config.yaml
n_head: 5
activation: "swiglu"
norm_eps: 1e-05
init: "uniform"
warmup_steps: 200
Each number is 128 + 24 x the weight over its row's rms, rounded and kept within 0 to 255. Layers, rows and columns count from 0. The size above them is the row's rms in percent of the matrix's.

# layer 7 MLP up, 832x320, rms 0.0419, rows 173-207, columns 0-63
size [ 95  95  90 100 100  98  99 101 100  97  98 102 102  92 104 103  96 105  96 103 103 101 108  94 103  99 104 102  96  86  94 104 102 101 102]
[[106 133 110 101 139  93 167 109 149 128  95 142 130 114  99  73  86 116 142 151 174 115 157 123 102  75 145 124 141 157  82 106 149 161 131 147 160 137 147 120  87 149 144 144 124 105 181 100 131 136 115 149  87 112 139 138 127 148 130 144  55 156 143  97]
 [122 126 107 129 146 141 131 145  64 114 128 164 162 128 137 113 166  76  86 145  96  92 120 142 121 203  95  83  82 165  93 168 144 148 181 118 163 124  70 136 106 105 156 115 143 148  87 154 121 151 113 102 111 113 122 161  89 127 136 107 101 129 147 148]
 [176 143 164 157 138 142  63 138 136 127  98 120 134 164 115 138 137 153  87  98 132 131 138 146 139 150  60  91 129 126 120 155 136 109 126 114 143 137 154 148 132 125 143  93 150 125 124 131 157 145 139 112 138 127 101 109 102 156 119 163 126 178 151 143]
 [110 151 147 116  93 133  96 121 173 143 119 105 105 128  84 114  93 117  98 132 107 118 144 153 117  97 129 139 129 118 133 128 117 162 133 165 107 109 119 127 201 130 136 135 126 136 128 115  88 117 121 194  99 119 127 158  87 110 109 124 171 117 135 110]
 [154 100  82 147 156 117 115 128 115 134 159 155 124 142 171 133 111 124 101 142 131 150 139 134 136 128 143 121 139 136 178  92 120  91 212 121 169 147 138 129 155 144  90 134 139  87 119 149 162 153 119  88  89 118 142 184 113 132 133 179 142 115 171 136]
 [149 111 133 128 142 129 128 148 136 122 137  92  97 186 121 110 164 103 124 169 104 126 119 166  82 132 145 137 129 104 122 106  94 163 131 135  96 100 130 123  84 128 120 105 154 135 136 164 127 121  86 141 120 103 146 120 119 122 119 134 128 142 106 109]
 [119 115 161 104 138 151 127 172 143 129 157 153 151 136 138 124 127 153 126 124 146 112 108 120 137 109 129  84 146  95  99 102 157 160 144 219 147 127 119 126 124 117 127 124 109 141 111 148  78 131  86 136 164 156 153 121 132 108  92 117 134 118 132 103]
 [166 149 109 100 135 122  87 107 136 140 123 134 161 137 132 153 140 147 121 144 127 131 134 110 157 134 100 111  78 106 128 133 144 103 112 146 164 125 158 150 156 137 183 116 119 147 115 133 103 119 102 148 127 159 118 139 116 139 132 159 138 153 135 115]
 [167 124 146 121 133 120 131 175 143 174 141 108 107 140  84 109 142 154 187 137 122 124 115 125  89  73 130 135 106 137 124  71 126 118 134 117 159 150 150 147 114  88 122 135  89 130  89 117 127 122 114 151 132 100  74 104 113 124 161 152 119 155  75 129]
 [117 121 104 115 128  82 153 110 135 113 125 128  90 123 101 137 115 180 153 121 165 164 141 138 136 138 106 157 122  86 116 126 104 114 133 136 157 142 113 140 152 128 192 134 170 153 176 128 157  76 175 154 111 159 101 105  72 134 141 141 133 115 153 141]
 [157 107 102 128 130  93 120 150 142 121 140 157 116 100 135 116  83 128 122 135 100 123 122 183 153 113 137 135 113 139  96 120 157  97  98 125 138 107 106 145 154 120 109 101 136  82  92 146 171 147 114 175 125 135 121 135 120 140 171 141 124  92 141 144]
 [100  94  87 109 146 184 117 155 145 120 100 146 139 117 189 157 171 109 119 120 160 127  89 129 166 158 156 154 151 155 133 120 105 150 125 172 115 130 135 168 126 126  95 169  80 104 140  95 126 151 145 104 126 115 138  96 133 130 153 140 135  97 161 134]
 [124 100 157  87 149 106 123 122 117 125 115 123 151 137 121 119 139 117 111 123 121  73 147 124 108 135 139 114 160  78  99 106 105 157  91 163 106  93 120 117 104  80 129 121 167 136 135 113 111 151  74 111 120 154 105 119 168 126 130 123 141 155 116 178]
 [129 130 112 103 104 118 103 102 120 132  90 139 137 143 146  78 111 109 118  95 101 134 151 149 109 101 118 142 113 120 137 128 127 106 148 109 141 117  75 145 135 127 130 158 113 106 162 176 146 126 128 115 105 168 147 110 142 119 144  68 153 146 125 159]
 [127 107 154 144 155 123 151  98  68 163 118  93 159 123 131 146 116 124 138 131 134 119 128 121 162  81  95 114 183 119 135 129 148 137 128 159 123 131 160 125 141 137 150 140 152 135 136 114 133 138 126 120 120 132 138 172  91 126 147 135 119  94 117 147]
 [148  83 128 107 135 178 111  86 133 161 157 133 166  91 146 159 107 116 138 115 149 154 141 126 137 138 102 108 168 126 173 137 126 143 167 145 141 162 116  76 149 148 144 141 139 177 140 131 119 141 123 132 101 130 112 135 175 105  94 124 126 147 126 148]
 [122 113 156 103 181 119 126 130 134 102  98 140 113 130 148 108 116 162  81 119 118 130 114 123  91 116 119  95 107 125  83 161  77  77 160 138 129  94 137 135 109  94  96 124 103 110 129 143 143 152 151 117  97 133 108 178 138 112 118 110 145 133 143 134]
 [124 140 107 156 145  95 144 121 160 167  89 159 114 140 136 106 124  89 136 156 130 110 131 139 117  69  99 165 191 126 135 149 104 114 113 157 107 126 114 145 147 113 127 155 131 125 125 115 117  84 135 124  94  94 159 149 145 189  89 135  89 117 121 144]
 [119 193 156 139 108 134 147  79 127 120 110 108 136 126 142 135  72 100 134 145 132 134 133 112 125 153 145 149  88 152 141 101 149 111 133 103 141 149 142  96 131 109  98 114 104 144 108  91 129 153 146 148 121 110 133  97 154 119  94 150 119 143 126 132]
 [123 123 171 135 123 141 167 152  98 130 150 110 103 137 120  85  98 108 101 158 148  98 149 148 119  69  82 126 142 135 158 129 141 135 146 126 116 125 104 120 153  98  94 151 135 145 146  98 155 154 121 106 128 130 143 106 163 125 127 100 107  79 151 129]
 [103 105 111 117 117 150 121 136 130 138 126 124  80 132  93 145 168 111 151 132 109 127 122 135 155 140  90 122 139 154  94  79 129 142 177 146 125 112 134 160 120 139  67 154 108 119 144 132 128 104 101 153 122 149 179 103 177 130  76 129 127 135 179 106]
 [ 90 130  98 157 156 105 151 131 169 147 133 125 107 156 114 154 145 154 132 108 121 144 154 138 114 110 159 125 111 103 138  76 147 145 152  92 137 109 121 149 124 126 150 155 117 141 122 119 138 133 117 127 154 134 131 122 121 166 120  98 151 123 105 183]
 [112 128 124 147 169  98 174 157 122 145 181 158 126 175 145 125 128 133 175 171 136 140 133 144  71 151 151 110 122 125  88 106 169 140 126 128 120 151 129 149 129 181 140 137 106 115  88 120 126  64 128 148 140 148  60 156 162 130 151 122 132 152 148 102]
 [118 153 105  83 135  98 129 115 160 149 114 102  80 105 115 145 146 107 107 114 122  87 122 142 119 147 102 122 114 112 100 110 159 160 105 155 110  95 132  89 126 138 151  89 140 128 133 129 135 168 115 114 114 140 132 158 113 133 147 161 162 136 110 128]
 [155 147 149 128 125 143 157 157 159 136 121 130 105 117 128  71 147 127  91 132 142 133 140 110 152 160 168 102  87 138 121 151 160 110 157 150  86 180 159 130 157 156 103 141 142 106 163 132  99 151 134 139  98 122 171 132 132 149 128 130 122 135 161 168]
 [115 148 108 119  81 179 134 112 131 111 138 111 117 143 135 118 145  76 123 143 149 149 120  95 142 138 149 139 153 118 137 129 114 177 115 145 144 129 126 144 131 144 144 125  96 125 150 100 155  99 146 131 126 144 171 115 123 122  78  99 126 129 151 113]
 [134 110 118 134 102 121 156  83 145  83  88 164 136 113  82 178 132 120 167 138 145  94  91 129 108 136 163 165 163 102 109 114 126 136  82 158 135 143 123 120 136 114 120 144 131 139 125 132 129 126 109 140 119 134 132 126 122 163  97 110 142 117 143 140]
 [161 123 121  89 160 141 171 167 142 102  94 153 115 165  76 116 146 125 165 141 120 123 175 155 117 121 147 153 151 136 111 164 123 135 151 147 143 147 152 169 100 171 114 147 111 109 125 161 120 149 140 136 124 157 114 116 107 134 117  79 152 123  73 136]
 [129 155 146 129  99 175 113 142 139 111 122 103 126 117 134 101 178 136 144 104 119 110  94 120 171 152 113 132  91 124  86 149 135 157 152 134 101 111 176 142  96 129 144 127  91 138  88 155 144 151  88 127 148 146 124 157 129  94 103 141 138 142 105 107]
 [165 131 152 108 155 110 119 155  87 134 126 150  87 142 140 174 142 111 140  82 108 107 106 124 129 129 200  91 146 136  85 124 146  93 112 126 139 101 105 129 105 136 145 136 162 129 161 142 164 138 135 134 150 178 159 147 149 127  89 113 147 157 139 127]
 [122 135 131 158 149 155 124  96 126 117 119 107 142 123 126 141 136 137  96 140 132 152 120 128 135 119 138 138 113 145 118 117 140 114 160 146 133 171 131 167 165 136 132 140 129 175 124 138 140  93 134 163 116  86  85 132  93  87 115  99 129 139 135 159]
 [146 154 128 188 116 188  97  70 128 134 100  98 119 142 161 114 110 159 133 122 108 111 140 129 102 135 130 140 140 167 112 134 159 141 117 126  99 116 116 130 154 125 111 142 164 164 148 109 120 126  91 116 119 132  98 180  96 113 139  82  87 110 158  89]
 [131 145 149 153  84 156 150 148 155 154 115 116 115 114 145 145 157  76 108 165 125 137 146 142 119 140  91 118 130 134 145 102 108 119  96 116 107 129 133 130 154 133 153  76 128 133 162 134 134 140 114 121  93 165 119 143 159 125 147 141 148 109  95 110]
 [165 143 179 119 123 136 157 137 119 150 101 161 165 114 140 114 113 140 137 102 111 115 118 151 129 179 141 161 121 137 135 137 112 124 117 182 166 144 155 118 128 174 153  87 134  92  69 129 148 126  98 126 149 138 174 143 147 126  91 106 126 125 132 148]
 [ 86 115  86 105 100 138 135 103 114 102 183 189 123 128 131 117 174 143 149  72 147  85 145 106 114  99 128 163 124  89 125 141 129 107 104 153 100 103  95 134 135  91 123 127 142 102 122 122 110 122 100 158 159 128 118 141 126 156 128 115 157 109 131 111]]
# layer 7 MLP down (transposed), 832x320, rms 0.0413, rows 173-207, columns 0-63
size [101 100  92 100 104 100  99 102  99  98 101  99 103  96 106 103  98 104 101  99  92 102 111  96 104 103 105 103  87 109 106 106 102 100 105]
[[156 137 157 142 130  59 164 126 173  77 106 118 130  77 133 125 163 128 152  92 146 112 167 147 103 115 147 154 156  98  93 155 119 158 107  99 144 148 122 119 125 119 164 143 169 131 164 146 147 152 131 128 118 122 146 122 125 133 144 152  88 124 161 109]
 [111  98 142 106 132 139 118  78 132 132 132  94 138  99 115 129 113  85 106 142 129  98 107 148 140 154  99 132 101 124 148 106 145 111 148 110  97 125 130  69 110 153 136 153 130 164 133 116 125 124 138 132 140  97 134 128 103 122 131 120 151 113 133 153]
 [142 102 124 141 126 137 139 142  90 130 141 167  98 164 168 142 116 137  91 129 150 145 179 135 121 122 131 156 132 121 160 134 111 147 142 141  91 161 159 135 161 116  83 170 164 117 121 105 129 127 182  90 145 132  95  91 112 118 130 112 179 117 113 166]
 [114  90 127  74 108 116 124 155 104  86 117 137 149 124 112 107 143 105 109 130 140 169 114 159 170 167 120 118 118 120 123 168 147 149 123 145  89 112 169 165 108 148  96 137 155  98 128 113 151 124 114 111 147 116 175 168 192 144 117 133  92 157 122 103]
 [ 94 169 101 138 159 112  90 135 134 134 167 111  85 109 165 162 125 184 182 132 129 104 130 153 137 125 138  61 110 109 147 158 133 135 157 134 126 132 149 144 124 116  98 124 184 153 146  92 117 164 111 117  99 128 120 151 170  71 114 129 139 116 170 153]
 [155 117 128 136 129 126  97 123 153 118 135  93  94 120 178 120 114 115 157 118 178 124 175 148  51  93 132 153 138  97 132 128 112 100 108 127 114 105 129 133 122 161 139 136 117 132 137 108 154 150 137 106 138 136 129 121 176 112 128 116 141 103 146  92]
 [134  93 149 113 138 174 121 111 146 136 116 144  88 114 143 122 125 139 114  74 141 134 139 143 101 121 117 138 145 148 130 136 146 108 133 157  95 125 143 125 108 127 113 159 143 121 123 135 126 145 134  94 112 142  94 151 137 129  93 137 141 142 133 132]
 [164 107 115 133  81 139 111  94 154  98  97 177 142 147 160 142 159 149 119 133 104 154 115 161 116 172 121 106 144 148 135 139 121 121 157 137 165 137 134 178 179 123  73 134 125 103 102 114  64 171 132 124 129 149 170 148  85 131 140  97 130 152 135 150]
 [128 108 147 108 136 128 141 131 157 119 168 119 139 111  97 144 114 170  70 132  77 107  92 131 144 142 138 125 106 129 139 183 135 134 120 123 109 111 127 161  81  99 136 131 154 150 181 165 133 116 157 116 121 113 118 111 144 132 113 111 115 117  86 101]
 [154  67 124 154 129  87 109 137 101 117 132 167 130 154 124 141 101 118 164 131 124 139 111 123 144  82 117 113 147 127 178 136 113  95  97 149 145 124 101 147 176 134 166 104 123 136 126  85 164 105 133 134 146 152  89 102 157 123 132 137 104 144 104 118]
 [140 136 137 138 158 120 157 109 149 119 127 107 128 141 136 137 148  63 161 132 132  79 130 136 140  76 122 123 113 112 120  90 140 140 131 159 112 120 122 150 156 141 121 127 134 126 108 119 130 122  90 116 181 178  96 140 148 123 108 165 125 143 136 133]
 [137 115 107 117 104 120 102 159 132 175 137 137 132 147 104 157 136 108  92 154 105 121 104 134 131 158  79 119 114 130 113 145 131  94 152 145 117 121 133  75 150 144 107 130 148 147 140 147 121 112 112 132 126 133 139 124 141 128 133 139 107 125  96 125]
 [175 180 110 150 154  77 113 130  74 126 142 120 150 137 153  98 129  87 106 116 125 100 157 120 129 108 132 125 156 118 121 113 133 147 121 104 169  92 116  90 106 114 143 145 127 108 172 108  80 107  92 155 121 165 125 134 104 158  84 115 142 144  96  91]
 [128 144 144 118 109  87  75 133 139 153 127 155 173 151 137 188 132 107 164  77  90 108 126 159  83 126  50 123 122 128 141 124 145 121 157 106 116 151 135 139 164 142 130 130 192 117 180 122 142 114  98 124  78 147 135 155 127 127 132 120 159 121  83 127]
 [104  90 117 103 149 125 102 135  79 128 165 109 143 107 158 132 121 120 111 138 154  99 157  76  87 120 127 130 156 168 112 146 133 135 101 132 143 112 151 139  84 113  99 135  77 141 123 144 118 138 139  56 147 129 139 107 161 151  84 120  93 134 121 134]
 [132 124 137 125 103 110 121  94 110 156 147 123 118 141 112 134 109 138 130 174 156 145 120 125 177 134 153 121 134 121 104 162  79 139 138 136 157 121 135 121 108 148 157 157  89 161 149 125 106 122 127 130 149  90 118 164 136 122 171 136 143 134 125 135]
 [ 92 128 116 128 127 141  82 137 139 156 122 127 152 157 115 148 142 125 139 142 121 124  98 145 148 158 109  86 117 140 130 132 150  72  96 123 131 107 111  96 139 159 149 140 187 162 124 155 146 106 167 145 142 116  74 102 135 108 130 107 121 151 113 121]
 [145 109 147 124  90 139 113 123 109 142 113 156 153 108 140  83 108 101 143 127 125 109 126 116 118 134  85  91 163  87 156 152 124 179 138 104  96 105 104 139  97 137 116 132  91 145 120 153 133 156 122 141 137 115 164 134 137 161 152 112 116 166 152 141]
 [167 163 147 108 131 152 139 133  96 146  76 118 118 159 124 133 132 164  86 143 106 140 164 125  85 126 147 171 139 122 131  95 124 147 158 139 129 180  94 125 150 127 147  95  94 113 157 114 131 160 121 127 156 118 175 151 162  85 138 132 161 125 153 165]
 [171 113 128 158  82 110 120 143 134 127 151 132 113  94  70 104 124 158 124 170  88 109 149 166 113 152  82 102 139 132  97 151 127  93 142 108 145 119 141 154 119 140 126 130 131 158 135  72 146 115 113 146 125 116 103 119 131 137 148  97 106  93 137 109]
 [130 116  87 142 154 153 139 109 133  96 156 148 153 134 124 103  91 131 120 120 155 145 142  90 118 134 119 155 114 116 139 171 136 141 120  88 121 128 107 135 126 143 152 102 107 115 127 140 163 119 121 102 146 152 127 126 110 181 213 141 102 118 113 150]
 [146  67 136  90 126 190  82 135 133 174 141 104 136  93  97 128 133 136 132 116 154 143 191 142 140 122 110 141 144 110 171 143 107 171  87 119 144 123  90 136  91 125 134 151 108 109 119 149 158 135 109 130 133 120 157  92 124 143 131 124 112 142 155 102]
 [195  96 143 134 118  78 103 192 119 130 134 138 109 120 126 119 125 138 148 158 153 112 118 105 117 130 141 171 114 106  91 172 132 122 142 126  86 122 126 168  99 163  91 148 112 115  55  94 133 110 121 132 159 113  81 112  86 151 151 153  62 146 152 120]
 [149 125 155 148 101  97 139  92 182 177 115 152 146 112 115 142 113 139 123  85 143 133  99  51 126 124 146 151  98 157  98 134 124 114 112  86 140 132 213 128 138 117 131 120 168 132 167 137 153 110 124 170 148 111 140 127 110  74 118 106 138 126 127 140]
 [144 129 116 118 175 128 128 114 134 149 131 129 147 128 122 103 103 134 155 164 137  91 144 106 133 129 113 125 117 198 110  94 102 110 135 132  89 115 139 179 161 141 110  84  95 131 181 131 161  94 111 146 128 131 156 102 144 161 107 108 124 119 149 119]
 [122 132  69 126 120 121 170 143 126 127  91 152 133 116 162 136 113 132 123 156 130 136 122 101 164 142 139  96 103 153 154 132 126 104 118  95 140 167 152 100 142 109 154 155 149 129 113  97 123 146 111 158 125 139 122 159 148 115 143 140  66 149 134 121]
 [107 137 114 100 133 119 143 148 139 108 167 121 141 106 115 134 152 117 147 166 146 104 114 135 100 151 148 114 116 119 111 113 166 114 151 109  99  81 160 134 107  91 109 153 139 147 113 144  84 118 118 155 128 148  73 149 113 113 117 108 113 168 152 125]
 [138 167 133 143 120 127 154 111 141 105 174 138 101 144 128 134 104  99 156 104  91 141 122 123 164 200  92 125 133  77 154 132 117 124 114 116 129  86  95 122 140 111 119 148 150 133 105 134 141 141 114 140 180 146 106 172 139 142 184 149 134 105 129 139]
 [106 179 121 126 162 111 213 125 106 152 138 164 134 145 128 142 117 149 136 154 142 126 167 128 129 135 110 130  79 150 144 142 117 109 116 115 135 121 120 159 102 110 136 150 155 121 134  80 148 125 102 163 112 146 129 156 129 121 165 101 211 125 125  97]
 [137 100 108 144 156 174 128 111 134 154 125 139 140  99 118 109 123  93 126 179 177 122 138 112 138 145  96 155  94 114 179 110 143 157 162 140 114 127  93 140 136 154 126 116  67 131  86 115 132 163  80  87  97 110  88 109  96 137 169  91 142  92 119 131]
 [115 145 106 130  80 101  83 154 109 147 151 153 118 123 106 101 138 134 128 112 116 142 145 113 134 112 111 128 122 123 137 159 103 124 117 130 137  97 154  97 121 113 127 118 150 106 145 108  96 134 154 106 158 148 137 114 151 175 113 159 140 101  85  87]
 [148 181 135 105 164 147 116 157 139 188 132 191 102  89 144 143 131 154 132 138 127 121 150 152  97 118  80 149 144 153 106  69 153 161 134 120 132  81 131 159  92 133  95 125 110 133 141 124 134 150 118 129 122 144 157 128  85 164 116 145 117  86 105 132]
 [115 178 146 142 136 105 102 157 174 104 130 133 128 140 137  84 122 105 126 109 132 162 124 170 109 115 136 123 139 145 111 131 145 127 116 118 181 165 122 112 141 139 158 108  80 106 145 124 123 123 141 131 155 131 126 164 141  76  99 142 107 178 116  84]
 [ 74 138 144 165 137 138 163 110 113 118 151 103 120 127 142 135 116 127 121 138 123 167 116 131 122 102 140 122 161 120  94 156 153  99 147 137 119 122 129 114 147 133 173 154 117 121  83 168 158 138 163 131 143 161 102 142 156 103 132 129 130 197 136 114]
 [ 79 187 115 164 106 111 127 182 111 160 147 116 101 107 120  94 149  77 114 127 162  99 141 135 132 130 115 132 159 111 110 153 154 152 183 115 124 127 106 124 148 107 113 134 137 125 154 165 116 129 118 107 172 118 130 143 123 147 111 166 160 150 124 137]]
# layer 7 MLP gate, 832x320, rms 0.0405, rows 174-208, columns 0-63
size [ 97  96  99  98  97  89  99 104 103 103 107  96 101 102 101  98 100  97 103 116 102 108  98 101  99 100 102  91  79  75 104 105  98  97  92]
[[111  92 113 103 178 105 183 106 118 126 120 153 151 152 138 110 108 122  97  87 150 135 114 112 134 142 125  95 116 127  98 122 107 146 140 130 125 115 110 127 183 113 142 131 132 162 110 124 108  88 148 118 113 124 151  90  82 131 167 121 149 114 133 119]
 [106 148 132 142 181 100 131 158 133  86 176 162 190 122  91 154 141 135 145 165 148 159 127 118  78 176 131 152  69 136 149 152 106 109 152 117 127 133 141 135 163 160 137 114 133 147 110 115 133 132 136 157 132 147 135 118 135 138 143 129  88 152 158 111]
 [ 90  99 136  93 104 155 115 113 111 121 144 117 132 128  79 127  76 135 144 119 123 104 125 138 155  85 170 136 142 109 152 150 101 127  84 113 159 159 174 103 130 181 136 114 101 120 105 123 129 122  69  94 106 111  89 122 135 148 165  97 149 114 107 129]
 [123 143 118 125  82 132 105 128 112 109 127 126 121 101 148  97 131 142  75 130 141  85 133 130 163 155 108 127 140 137 170 156 145 139 111 149 108 116  65 110  95 135 136 137 152 134 118 160  98 133 158 101 101 157  81  76  77  99 161 145 106 124 129 163]
 [131 131 160 123 140 123 106 139 128 108 137 133 146 151 115 111 160 109 117 136 125  97 127 146 148 126 151 150 116 174 125  59 126 118 121 110 105 144 122 131 133 112  97 127 134 158 120 188 110 130 135  96 102 147 146 107 126 113 134 117 116 127  96 109]
 [ 95  91 177 145 178 118 136 110 165 137 133 114 128 175 159 108 117  93 140 127 135 176 107  85  93 144 134 145 120  96 150  88 138 202 128  95 119 136 127 113 123 179 139 114 133  86 129  83  78 129 130 162 118 136 128 102  96 159  97 108 149 141 147  86]
 [142 159 128 116 141  89 167 127 170  93 107 107 149  95 138 110 113 136 141 170 129 166 119 114 130 142 110 132 125 110 154 122 160 107 102 132  91  75 164 124 107 126 152 144 135 128 144 118 146 139 143 177 101 139 123 143 107 157 136 145 144 138 107 151]
 [ 80 124 131 103 139 102 132 131 180 143 100 132 193 146 159 135 144  91 102 159 128 125 132 113 136 112 143 116 127 156 110  72 100 148 137 123 152 170 119 119 160 140 110 132  89 151 125 131 148 103 144 122 115 103  86 103 140 143 162  68 120 136 144 139]
 [ 81 111 154 134 142  97 143 133 136  96 135 155 141 139 118 122 157 156 133 103 100 147  90 140 148 112 124 135 133 110 137 112 115  89 124 130 134 162  98 125 144 155 154  98 119 154 158 106 118  71 125 159 133  90  99 126  84 145 113 119 130 100 147 118]
 [158 124 135 147 130  95 149 135 135 126 176 104 140 152  81 122 157 132 120 103 114 147  93  87  83 135 136 123 136 141 125 123 108 171 127 111 150  92 113 172 118  90  92 123 165 104 116 118 154 137 115 108 144 131 130 125 130  80 136 131 131  77 131 116]
 [158 168 171  94 140  95 123 115 133 140 141  83 145 112 139 108  65 147 138 126 172 108 182 125 112  98 127 102 144 118 166  96 149 150 105 145 131 107 146 147 123 109 148 114 115 149 132 138 135 150 101 163 104 126 113 124 131 142 137 125 131 169 128 112]
 [ 85 117 131  75 173 138 150  90 161 163 164 118  90 101 128 170 137 174 122 158 161 111 139 112 129 105 164 131 130  98 146 120  97 168  97 170  97 147 148 140 121 135 121 129  85 137 102 146 133 157 120 101 120 111  67 134  87 126 183 133 114 142 137 180]
 [110 106 107  91 167 141 114 125 126 128  85 118 136 147 135  94 107 131 132 119 121 105 103 172  96 155 116 117 157 114 127 118  99 133 101 110 165 109 115 139 126 139 120 135  98 136 140 124 200 113 168 133 140 145 154 165 124 128 100 140 102 156 122 180]
 [111 121 142  87  88 155 148 149 127 101  98  99 176  96 103 162 127 153 131 120 115 163 120 132 105 143 138 163 161 111  99 109 127 125 159 157 108 141 137 165 159 120 113 107 148  97 138 120 156 114 130 152  98  75 101 144 115  83 114 145 133 124  92 111]
 [111 149 149 117 162 117 124 178 136 105 114 142 121 148 106 166 105 137 151  90 107 134 143 116 106 131 151  77  62  95  91 112 116 107 119 179 187 129 139 143 137 116 125 102 154 134  76 134  83 126 162  97 101 152 153 151 115 101 118 193 128 155 156 109]
 [ 98 135 102 139 110 177 110 128 123 117 129 158 155 102 156  81 149 116 139 114 146 156  94  97 135 124 102 140 144 114 140 121 153 133  84 133 112  90 129 110 135 126 141 144 192 153 103 132 148 144 130  76 136 138 158  92 171 126 132 136 121 124 177 114]
 [137 165 117 110 140 109 125 118 145 144 104  81 152 100 102 125 122 142 125 169  72 106 137 171 138 113 140 104 192 131  83 129 121 124 113 138 165 124  86 125 146 114 150 152 128  71 147 109 100  71 141 115 122 151 154 124 155 134 150 161 124 128 110 154]
 [150  95 134 135 114 103 143 168 131 115 148 110 136 118 148 134 154 131 125 122 161 101 116 149 131 133 161 126 165 126 144 147 101 127 130 135 201 123 127 160 139 116 105 158 151 129 117 139 160 144 109 104  74 130 173 160 136 120 128  98 132 139 129 156]
 [ 83 146 114 153 162 153  93 154  94 132 106 126 131 149 110 120 103 171 120 115  73 142 130 170 126 145 140 134 112 154  98 110 130 119 132 142 124 144 111 147 143 131 107 135 160 101 125 198 106 109 137 136 156 128 127 130 124 170 142 138 131  94 141 119]
 [163 147  86 136 116 130 160 131 123 156 100  85 145 112 206 126 111 136 105 109 130 148 111 143  87 108 148 160 105 145 134 171 115 116 133  92 150 151 127 131 124 109 119  71 105 115 123 129 193 101 131  83  63  99 136  90 106 126 148 116 136 137  85 142]
 [155 116 101 119 155 103 111 126 135 168 135 157 119 115 106 167 123 114 120 140 124 152 148 115 112 145 112 144 123 132 134 126 168 136 139 167 146 109 122 131 167 105 205 119  81 167 143 149 139 127 185 104  84 161 149 113 141 138  60 138  87 151  91 102]
 [126 129 156 158 134 157 103 136  88 120 130  96  78 153 137 106 143 148  77 114 132 131 133 150 115 125 109 151 100 109 153 137  94 163 128 126 163 129 145  93 162 106 111 185 135 118 149 111 137 155 120 106 112 132 152 116 119 130 145 141 138 127 118 125]
 [161 153 123 161  87 105 162 125 149 108 146 142 144 116 128 172 151 126 126 166 127 128 137 142 123 139  95 139  90 184 142 185 157 139 137 130 132 127 148  91 140 148 117 140 143 147 158 143 161 138 133 129 118 118 141  47 128 154 124 105 110 127 119 102]
 [124  89 169 134 108 136 120 132 113  86 117 145 133 159  84  85 151 163  92 132 100 118 156 148  98 100  60 122 131 107 199 150 153 157 107 188 117 145 110 136 139 100 167 109 146 118 111 141  85 149 147 118 133 144 155 159 122  96 128 132 170  96 132 137]
 [131 157 118  93 124 116 114 134 128 136 149 112  90 133 110 107  66  88 104 100 174 148 137 127 117 126 115 116 115  95 130 105 134 100 146 131 140  72 102 156 167  99 151  93 196 113 139 122 126 183 135 122 106 114 109 109 140 175 142 148 131 108  90 176]
 [125  94  81 154 117 181 105 123 126  83 114 111 103  97 126 144 105  97 140 124 126 139 140 123 112 152 127  98 119 137 108 103 136  97 151 171  83 112 157 130 141 148 126 101 180  85 112 153 121 120 117 111 122 142 159 111 133 140 104 143 125 154 142 139]
 [126 143 131 160 122 157 155 114 118 131 146  96 128 189 106 127 153 133 116 172 141 113 148 136 105 148 163  74 111 137 124 165 174 143 124 141 128 120 145 141 147  87 114 134 148 115 130  95  98  85  93 125 135  85 101 139 155 128 139 154 138  85 103 105]
 [154  92 129 160 147  90 120 152 113 131 136 164 107 102 120 105 116 102  92 133  95 135 125 131 111 123 127 120 125 127 126 112 101 135 128 151 120 143 139 110 124 122  91 123 156 135 135 131 134 125  94 163 134 102  71 136 147  73 150 186 132 117 136 138]
 [102 141 140 156  90  60 131 116 129  96 158 121 188 168 109 147 145 160 127 120  83 140 115 144 112 110 163 131 146 137 133 114 109 102 105 137 103 131 145  86 155 130 168 141 140 131 138 143  97 132 140 147 168 134 166 147 154 141 108 124  96 160 137 143]
 [138 144 141  98  90 126 163 162 145  97 152 165 155 125 138 181 125 136 172 135  99 131 114 139 109 119 137 170 160  91 154 112 125  99 137  98 141 110 119 119 109 164 109 127 101 149 110 114 141 139 110 147 157  90 150 150 102 134 114 130 105 151 144 172]
 [ 99 109 123  86 162 128 116 157 107 147  88 195 121 124 145 140 168 146 127 131 123 109 142 146 152 132 161 162 134  91 159 133 107 148  99 152 147  96 133  84 129 129 117 152 104 109 168 142 160 115 104  76 128 122 112 125 163 122 111 135 150 135 108 161]
 [180 104 149 120 100 113 163 101 153 138  88 138 116 103 142 155 124  94 133 141 125 135 136 111  92 125 160 145 154 160  99 158 148 114 115 119 109 115  92 184 135 143 119 159 125 156 180 120 111 108  86 124 129 122 107  90 121 130 125 134  99 107 124 111]
 [123 159 139 137 174 142 148 118 144 140 132 113  69 140 185 147 124 140  96 133 140 132 146 125 152 105 144 146 120 125 130 162 133 134 160 117 144 120 157 124 116 147 120 102  90  96 136 149 102 160 132 121 100 153 152 121 179  66 101 122 136 162 146 144]
 [120 148 117 141 150  86 120  87 101 131 149 134 115 136 137 114  95 106 145 119 149 113 103 153 100 144 133 108 115 168 133  97 139 149  83 115 136 142 149 108 104 151  98 143  85  97 165 134  88 105 121 144 151 100 128 122 159 111 142 116 105 117  99 132]
 [125 158  95 161 176 136 121 109 121 163 129 144 132 149 145 119 107 128 111 123 103  91 120 135 139 139 117  94  71 124 144 143 149 131 100 159 112 114 103 119 164 115 153 142 136 117  63 130 112 132 115  95 142  91  96  95 120 109 107 130 168 119  84 162]]